config.yaml
num_hidden_layers: 24
hidden_size: 128
num_attention_heads: 4
num_key_value_heads: 4
head_dim: 32
intermediate_size: 512
vocab_size: 953
hidden_act: "tanh_gelu"
norm: "layernorm"
norm_place: "pre"
norm_eps: 1e-06
positions: "learned"
qk_norm: false
attn_scale: 0.177
bias: "all"
tie_word_embeddings: true
parallel_block: false
init: "normal"
init_std_qkv: 0.0442
init_std_o: 0.00638
init_std_up: 0.0442
init_std_down: 0.00638
optimizer: "soap_variant"
learning_rate: 0.00814
beta1: 0.95
beta2: 0.95
weight_decay: 0.078
lr_head: 0.00969
warmup_steps: 200
schedule: "wsd"
decay_fraction: 0.79
decay_shape: "linear"
final_lr_fraction: 0.0
batch_tokens: 65536
max_seq_len: 512
doc_mask: true
train_tokens: 138900000
max_steps: 2120
dataset: "wikipedia_en"
Each number is 500 + 50 x the weight over its row's rms, rounded and kept within 0 to 999. Layers, rows and columns count from 0. Numbers have three digits each. The size before them is the row's rms in percent of the matrix's.

# layer 18 MLP up, 512x128, rms 0.174, rows 208-257, columns 64-127
098:525467447441523513435483524469522629491425474389544436551520463462431541472424491543578562467502583470639488519452495454378506463530383463498545503449524468456480466478547480462515599487450453
116:451408508488525489434435361582493467439374431485435520493434430510419573521505512474504500496431553592463552528500462497427505476496628483417477486522507483520500386475472498557535528422531483
108:540508541452459522473534441453471439414542474374549516467569492538468452475507522451446551408518491516486501542380445471513491515458522518600526570526454538505503531491472491413509479446507521
105:501513435544528478568500514455496513602523575489476466446506499541480541519456501550517499530475440517517536376527496422487505526502612426604482479469537543591577506421490507509478480403636475
095:609572549367510529508521510502432454512487569450474456513455484540491474497466484449468486473476539513569521461493388531481455444541543535628556480473565470552462530425513456483461542388444456
099:435554423582527518503489519430524507425532532522537505495428511536463545443495561449550468532548444600467500418506425554406593492445577525510486572462477492512511423608462549511527463545576476
107:478512519584544581503399445516565484483519481463447552450448601511489529475467471467559578458463543558474590454488492425435392520533462501556568540516572559527463507538524448484560482614583504
105:501510449488485549542487526507477460565479473460461532502454401376435427435562437493558469492439566536477546492477490593454488548457537409513420568539568510500555557526502619499437488482557537
099:496480474535520509563422534462511510414488388463497548435505523501558426435573520555490410519464570466544539441544521508543562422507558531526474540536464409491449561490509556540484478635530499
100:480466456507459545528464489399597507528576566485489581467644519607456514568543568520474486475488485525547534462543481537485474490378507431535509457509519550552451569468523464429462559519431531
104:502465478585534505533500543580528483532517427464541508561538520507502502517511586398491400613515457511471492383529481517481456500493452540513548493514498451509457381545478437386587381481503477
102:578486564496530492538563512463578494494509483488506498561445480544506507534532518457507468561487482513524443488536557566405548522451547538556553571517462591586465502464465481517550533477569435
100:565503461435489434532625500468544521439481528421562476496509507590528468478411510478452529499539520534502428427588513419535588570494502550509527498443534460517527461478553485485418480491461483
091:521561486590500554541483575461525479422416528460400517481510532434498485408523481493494586474473462555534563460506543554530488544396508447541525562487479424486525499478447477488501498512568463
096:441565569499585431520452456491535605400451525452474544466530455501515436540520568522465454517510569554582503553434460475603474443524548425537556572596493516577502577488408564538536620409552527
109:500620476502578445408466547503487501493480551584501457517520400517493512377508517500434613547520522426517550528481482508436570478443564519415540503611470516469559538556454452548448588500544530
111:498521507448548537463477563540495468501487442522526425580620480506495439472552565532428442551430523549534576565474491517587478476410531576457461397559548483543467561450492471489439608533520554
100:535429417446504473440482505558442569442521502411485568441516497431436585443468493524555505400474414499518436521563451502523508523578545505546547569478471620444552392486531489532497494511542499
096:480505556571536522524511520489478472515523405476551565554509514444504502508483470574497659525489561496495427548522523418508496447465558477567512490409644544487410505514443530488480412504486507
094:526538565490579419444519364591492449478431517555397449501448571464486497500546507523441476504474471450526428541541531398485549484430450510544537552492528496575409499530430420547460465532531473
100:491534462492528554478516486542523553572392460563444418536503438525462504522568486534493526476511539455551470524604443463516556542617542466479503612397589564587486396551521416494474467500526551
089:501560500468480465511570476587534559533489492497467516501449493457480512513431433490491528531501502479477431399520426534560442590493429357594474530553518468513468479439502543479461546501530534
098:542563605511477538491457526463445510582487466569522443535518504475403501386510507452454636434549465457479436441551468461513573437514470570472498461506519449476512444426472569436515548410506486
106:526563509537497473517434595584447449534544518511480526588508471576364481428487577559486501485498571536482516512551526470462447556534514506446561426474495536522506509508527511482516527557565561
100:462517495557542530456493500493480516528532519453523553496560500451397440496500471517402522547455527552514495521532563480501542378465548457558542506577530531504472534432391483479552521484484415
101:562478614452565514436557470389508492461459520492507483561495534521500541449463605524444548530509598535421528543505506536585514512512510544575568433574535469580459465429406467482425469508501507
095:543532517461530516464516499447535506600483508473577585499396484529592548373426519501463406527514531470456466451498477509439513503587416417487458562583477572422528446437460485542487448425557464
105:457488476468532618531503544517448405494467562484504549502456604522481449544493534539577517398414556600553451456552464508539514470524576457417609543501531468507423586521525607504512535579464476
096:460550580487498467569483608588538431494488512440502502493472530502445509530472503555484538367588515466408545445474532368457509395425455519546552529485545453529529430468463502502464466572503572
104:500496546538491485502531501475524467440495469357479535450570458480442565624478595506538424502538542471513500472514474494578587497464488478465486595483404545544455641471408502402459502510574467
100:455569496488491524462600470579412498515481463434430554466516453433496508561520652495563477512589479543538563515566493503465515529525426476511577550524525594567422432499442477466496516591536577
099:628473552452491532511563421497464491491525460595512465465521517401487552463503519532442446519470516476464554464520520400465469422459547597568556424379508472551527565527481533536547525549599495
108:536502402453582542506507462506530425402425501479499463470523587432527527529532466519528495453555520482480434453497575390518672459552514417527512494483580406508478529470431566554518501490490585
099:530613548546550417594520553498430543580534473511460470520467488518580544417508583445429514514467448450528511529484554520420475533492401474456567565481498467587468560535618502413571510492497535
101:516450457499529502405527554447501555560527534447493509545525397506574470538455569566498468424430432506545496589494437427473565467445509457580479524483436556481465446390456495468460558469606483
100:576494512474517496407431536443525558498496463539509522487472390487549456504390509431516532468431546645579484495511497558483598403527549456477534465442565453534525531510459483497511523506601484
103:453544489486564556516493450508517594591483560511523495472536460551557556423486514500416527471490560519511461446556459512496499505468567525533534486468595480491437462462573552508383488483562464
111:519481460434543537446521571468495524518448455550495443429567513525509557427500429564564462531468472473513485498500531467510562469445498521465425496451492522542380547403503546461479570526519588
109:622451563556564458442470455509457476512505577529487426465453489415563501540481542492474485560510545528537464516504398498451470443480562432576564534574462556574536484472456548592495515532517499
092:535531458428425417440516546526539497602479573536509436532496518477485528548497491518585503552552495496488487522531536516489506532457491408363554528446474422491356531522485538548453458514462510
098:482544574494524472442527458472512531466412506505463413512453551474432467516502620522531442348471496557484418548471479456566494492521498530582417414507531468489568550441477490435435519397473551
097:516468626500535587427447493563495529575433478382525575540511510402513529449485565494542516504543420501506528439580511511483504457447540514491485390512538444468379502515525578478520536555460504
103:505543507460456436359550478579555598515467445463463430517548515508464523500422506512590516510402517542508440467510556492482464576452493513493507549614523640443419390485444553484525571532475426
113:440503525527546545561570518437427436575451610498510478469434434498459475424453502514550457503520520548456580520481537518477466509423470444509558588509453608541538429448484398454390481491499418
095:438461543468505510447475550528524444530409510483486560518568561517450523538514467455487430522442500483434547456411502450459518464539564506456551505545630633455430466544516487463523540473522466
102:549594539529589480508459486484491451472581532487437434472507507533514400448474592519519414492460379472496543552571479589444495519522480416424448505524594420456517421538544575553513504535498477
101:458570462510377579529538490530496577510513528487489386484520515488433538490519564490480510486494424482533594459493452546442414535499494451488518486548540523496510542592444354493478515479510510
105:580481450559513468529518529472471465449551505540464534430540597451467567529493515405477576495416457521531407576528554529406392467428511430513428510472494544524497441542523460469511518426444461
101:452513430417507533482564487517518431538402520493499451501589517465458421513467423548540518531460547537491552588493534609437494421502506443560450509543450481477538625487496408497507573546499492
096:561521580515518502507505481553467466607473450428451534445452466546489559527430534483557590417446411495531409476500468405562588374534558503522500552629544492458461482489525502516596504548529486
# layer 18 MLP down (transposed), 512x128, rms 0.182, rows 208-257, columns 64-127
097:482587492455463562496456518571461445485446555587480581479481469549530487562494569457527509518477455496536504573472486548498476401394473537451590434522520458459390382479551551419571475475530400
110:522511510585562552506484485530544475578547568488505477492537501580512518468496443476457449542520551550564523525592519478510509380526475572460458537474465527566444540480451454475494488521488492
098:434554473579444472429517531583515569517476572521424510531534515456505528576494582472526450505521432531460489582466538545552587542455532516456545506490472452504445501488404504540529436547530476
109:524516557473499470505555568493500509569473545479525521570477447389511476467541416498446580543501491480546543596450461601503525521531424435421465603510486407413455464525480499504595480431553489
100:503466404611484536582545498600561484568443489484523501496579440577542467519544574547456462468454476455499502476509513572503517528519430540521413480485522477467535508540487462522468454471541552
092:464415487508459429503535505449497467500475449470493544406526499564578452430546553536533414480522561462512474458508434433558499531462430457418514513505490536590367378609422522549403464482425551
099:544404454342541529556503518542563519517544476561529505517484464447469444549518475461381411527486500522420506547489528566583567576557551467628470438538514540556528457375464512422463448515440530
109:487498496453521475473488558515499470483411546490525509513530609509393554517503427385589511516461521503453467399539445450497497553497494506498600465573552468404425500543531529451543432539550453
095:497519503479459477496509414512499480485578439390472433501514592530449592481507425452419511493595407529511506539514524475486542457403469463398439508493572502585516498573381444481541485490465602
098:529481413633514419569467481378535474527380451550577525578457531581465462450464518491525498456514537516498537460549495427504559459440418439458599491479512500541492485453447573518496588536530488
106:390365538521430478461504502496483524468512469441609506493512515434516546532431501532427525566547460578524426446413496525438551473543588555522579511486483539542554498447591482425441533459495498
101:487462477453559554585440518487425484491539430341486495446553559404420550478480544493581530526426457611529531529475550454528484486466570510475521524547493467537484489480576534566477424536481552
101:512590443524398450454501418529419501565460612538528506539496501489478509485545433514614538465516499533515468578481537456541450477498508470560508515441455484392569480637444437490508554403475566
094:349491599495454577460558525410574534513573501538529515516580522582414476493511473589506488494470571523480482548493393481447429507519525513387464472489470507457500520439567508511413535608481481
079:452527449457515455515474469503473487468524484481548452538537480580469558471455535330388510487536557532496575478550504441403452523580589566594521499533562471471538496415446469481450459580526539
114:484452456466446475485507479438521594532540613517501390574404451410470589508524471522431569505516448549451506440443467549555408470537431455432575533483417501477560424551531426553466557599422506
101:457539531541525402448564438579476539561494559459423570508468488524452577519465506398463621476602522625483484487435456425496436504562571504573556494427442540562438457625559440547455479493477526
096:562557513517544542622490528502484459481496417543577497508430466474548457545444416568431463529445525531527427442547543501490474557495455446467505452447584507489642588516491443576441594522486550
095:538482517440521552439474564555470532504419568453496543501556526624512484458482429423491557421559522498460468518540491517456484504480456536542507550558526578479556501484527519559551562538584482
090:484511412503527564489497505540539516483412435455575499557614538448398529419522462508444480482472509456557464516449561479602483446528458469476501580572478534445506551506465607485409500484487570
106:538518452508514367451492529504470476471479415532499456454528490478530515522495485405503449512481588416561377517386485463486572525477494530432591472491506540478538506521555515519512561528466544
099:480595457470512433388553485532461511561511493453397548519446502453413503487541385472533620529497388446447492352552483466484465490516469501487521558550396532557574510507479482540530400529548460
098:532459417405407472449456442558519584504503462504512458449455495494510530588399502530562437441510492580577494563447582556426562505443510501558503552467495368493487572446462557544540559474449423
099:499505513487394498416555449498474446548536537550511424589524510544519479493517476521483584503478464499415527443555480475491453466481481491481533481542434473506558543649524381438471501513499472
102:580509530415523577517455600589421501470469478456593460467581532540505480594499474505525573572488525551486443495484486610420403528535499485486576533449463474508514538622480533536537465506403576
093:405438469447469550421472489548475496517501468529498519520572572486502471398433533479538527564491545561557467500461554406583454552469570528492452510472456475477516479509605514436610566472493529
105:428547423509515500452587543554485462449517613511484483547522450455490474453545569492423480537564536529483487521544425550451523548538510380549510480554470507499427541469451578457501464528532475
097:506448499519430463493504449536526509458447473451498480408485506534500563518495431562585564493472532478537454563492557523510460535490454500561451494494478502503563490543308485532500511452519553
100:472536501527431473433551471446479503518612592537446442502416512525455528584425558502515474560491419572588442552503526519536612520503501543452473397519557520498478510458470476399564459481453464
113:446496558466511545518500482544431468572485609508492543454493544558571441484507482537417605411512449423500457531514492561424447472515458520460465500557539457462547549432599489583461561543461517
100:465525374489508517406444514542450488439553444496475490521560418448529515655573431462471534437456474542648590584525510558519359451526511481501500466451474513595557534475544565463520525504561440
102:589534464608539401525370512389538516472547451443459488490388500544475503540431471550534437500429391617564479487417490536556459480457501519459463407396513487488453491474469503426488551456525461
111:503513509603411564519474489532474489489527525435498367436462592499561524464470535562560495575478548564543484527455519575456490464369527594435559460554456509446523510507422466524489530521427471
100:579545501524537512427513483543523526479520406512476485486398396492501530497455488554496488507470597481490527511528361532539560450496573430497500405453504523553536499601487517555473559488572507
103:424530492478560414521480475494477529503475519485500497475551392504543455540503462438527535567532526502497504485517540575532423373464537518508520490478487463469593464445543575529531451465451449
106:452483481434526562511468451553554508457470545467481518525516539588465509534463567521492476478519581455386362506582452527500513602427439608603490534539477586539492561454499544491516496481539444
101:502538609473588549522423448479395534477529473546510434449368461478475452521548460462503484625513492525469472449424522483549497554399436459537424473471447442558628507489546533496517464494461567
112:474462500503491493487579502561487478590508453505448447455448488539492490468523536572623593495425557497538538515364430462464526588423516537537496463461492506487386518487572442474494495539498512
105:534482436449568418614529546552552522527471376547511482516451523552494500409583486469419504468456546451451455501547467533505445557511366510484496517440445536513554526559447493488420454496534528
094:455396472642500574515444498484500438468498529456393529528487513491423404418498498524542480446527570420510556453563453495536493500559430466547441469541527521513518501528489512392489432447501471
102:453524539519417511421524538513434516459493475530471570468490572514474615517587511470503517549423453535492521489387438405434507492470527416485542554485546512434561539443468584603505459503518501
101:527561570538582493531473532436447555507473579480469494463534497460493454401509512509563478543519549433461445582565563481539516419503503483551505523546544513524425513564562424525580427502451460
098:502424532471593535559475577464419435515550506478553506530445466577476478454470541501392492457455487425563431516554473469496568571541552387585464459532508536520485479557484495569530512513598579
105:537549499487465432468452535437581544510485449496488547539521490563470557506468434544446475500531567513535514558522513419562467499559529471476464501539521413520456562442509601560472502516552506
098:544488460515505418491462484458596477447510486529501521472513498498424499591588453588522453476493508552462462469589463520568474399448545501502444454512480556494467571458474461533511482535421560
098:435518543491392499475532543500535613569429450512506600538501497501474527574524483471403438576485462527578539494431463467471507439506556435550566461436416484462528573540471577464431549473553513
102:545416452524520537484544579454529444561503517462536498539563478554577361519496388439510449473571464505507503480470479435498550473562557555516530495523460431548495496496549482460622503531557448
111:530480447475396485551487415613499401563584460529407550549530466563604503522641518521503457517530454499477483493481498564553583492501529494535544491568481437575466437478502438394503492476454540
101:528545416439594444484479420569486415468468587480449445507488475524502465474537495576526409474496484524470467554465513467490496500427587476505378561511610476528522503482460523542549499594463463
101:447452493643505530496406571406557504585560534528392547575516506486541503549425494509444520544527522505563428588471548460506528490497516536452552401469566584503452429432540546562444566515513502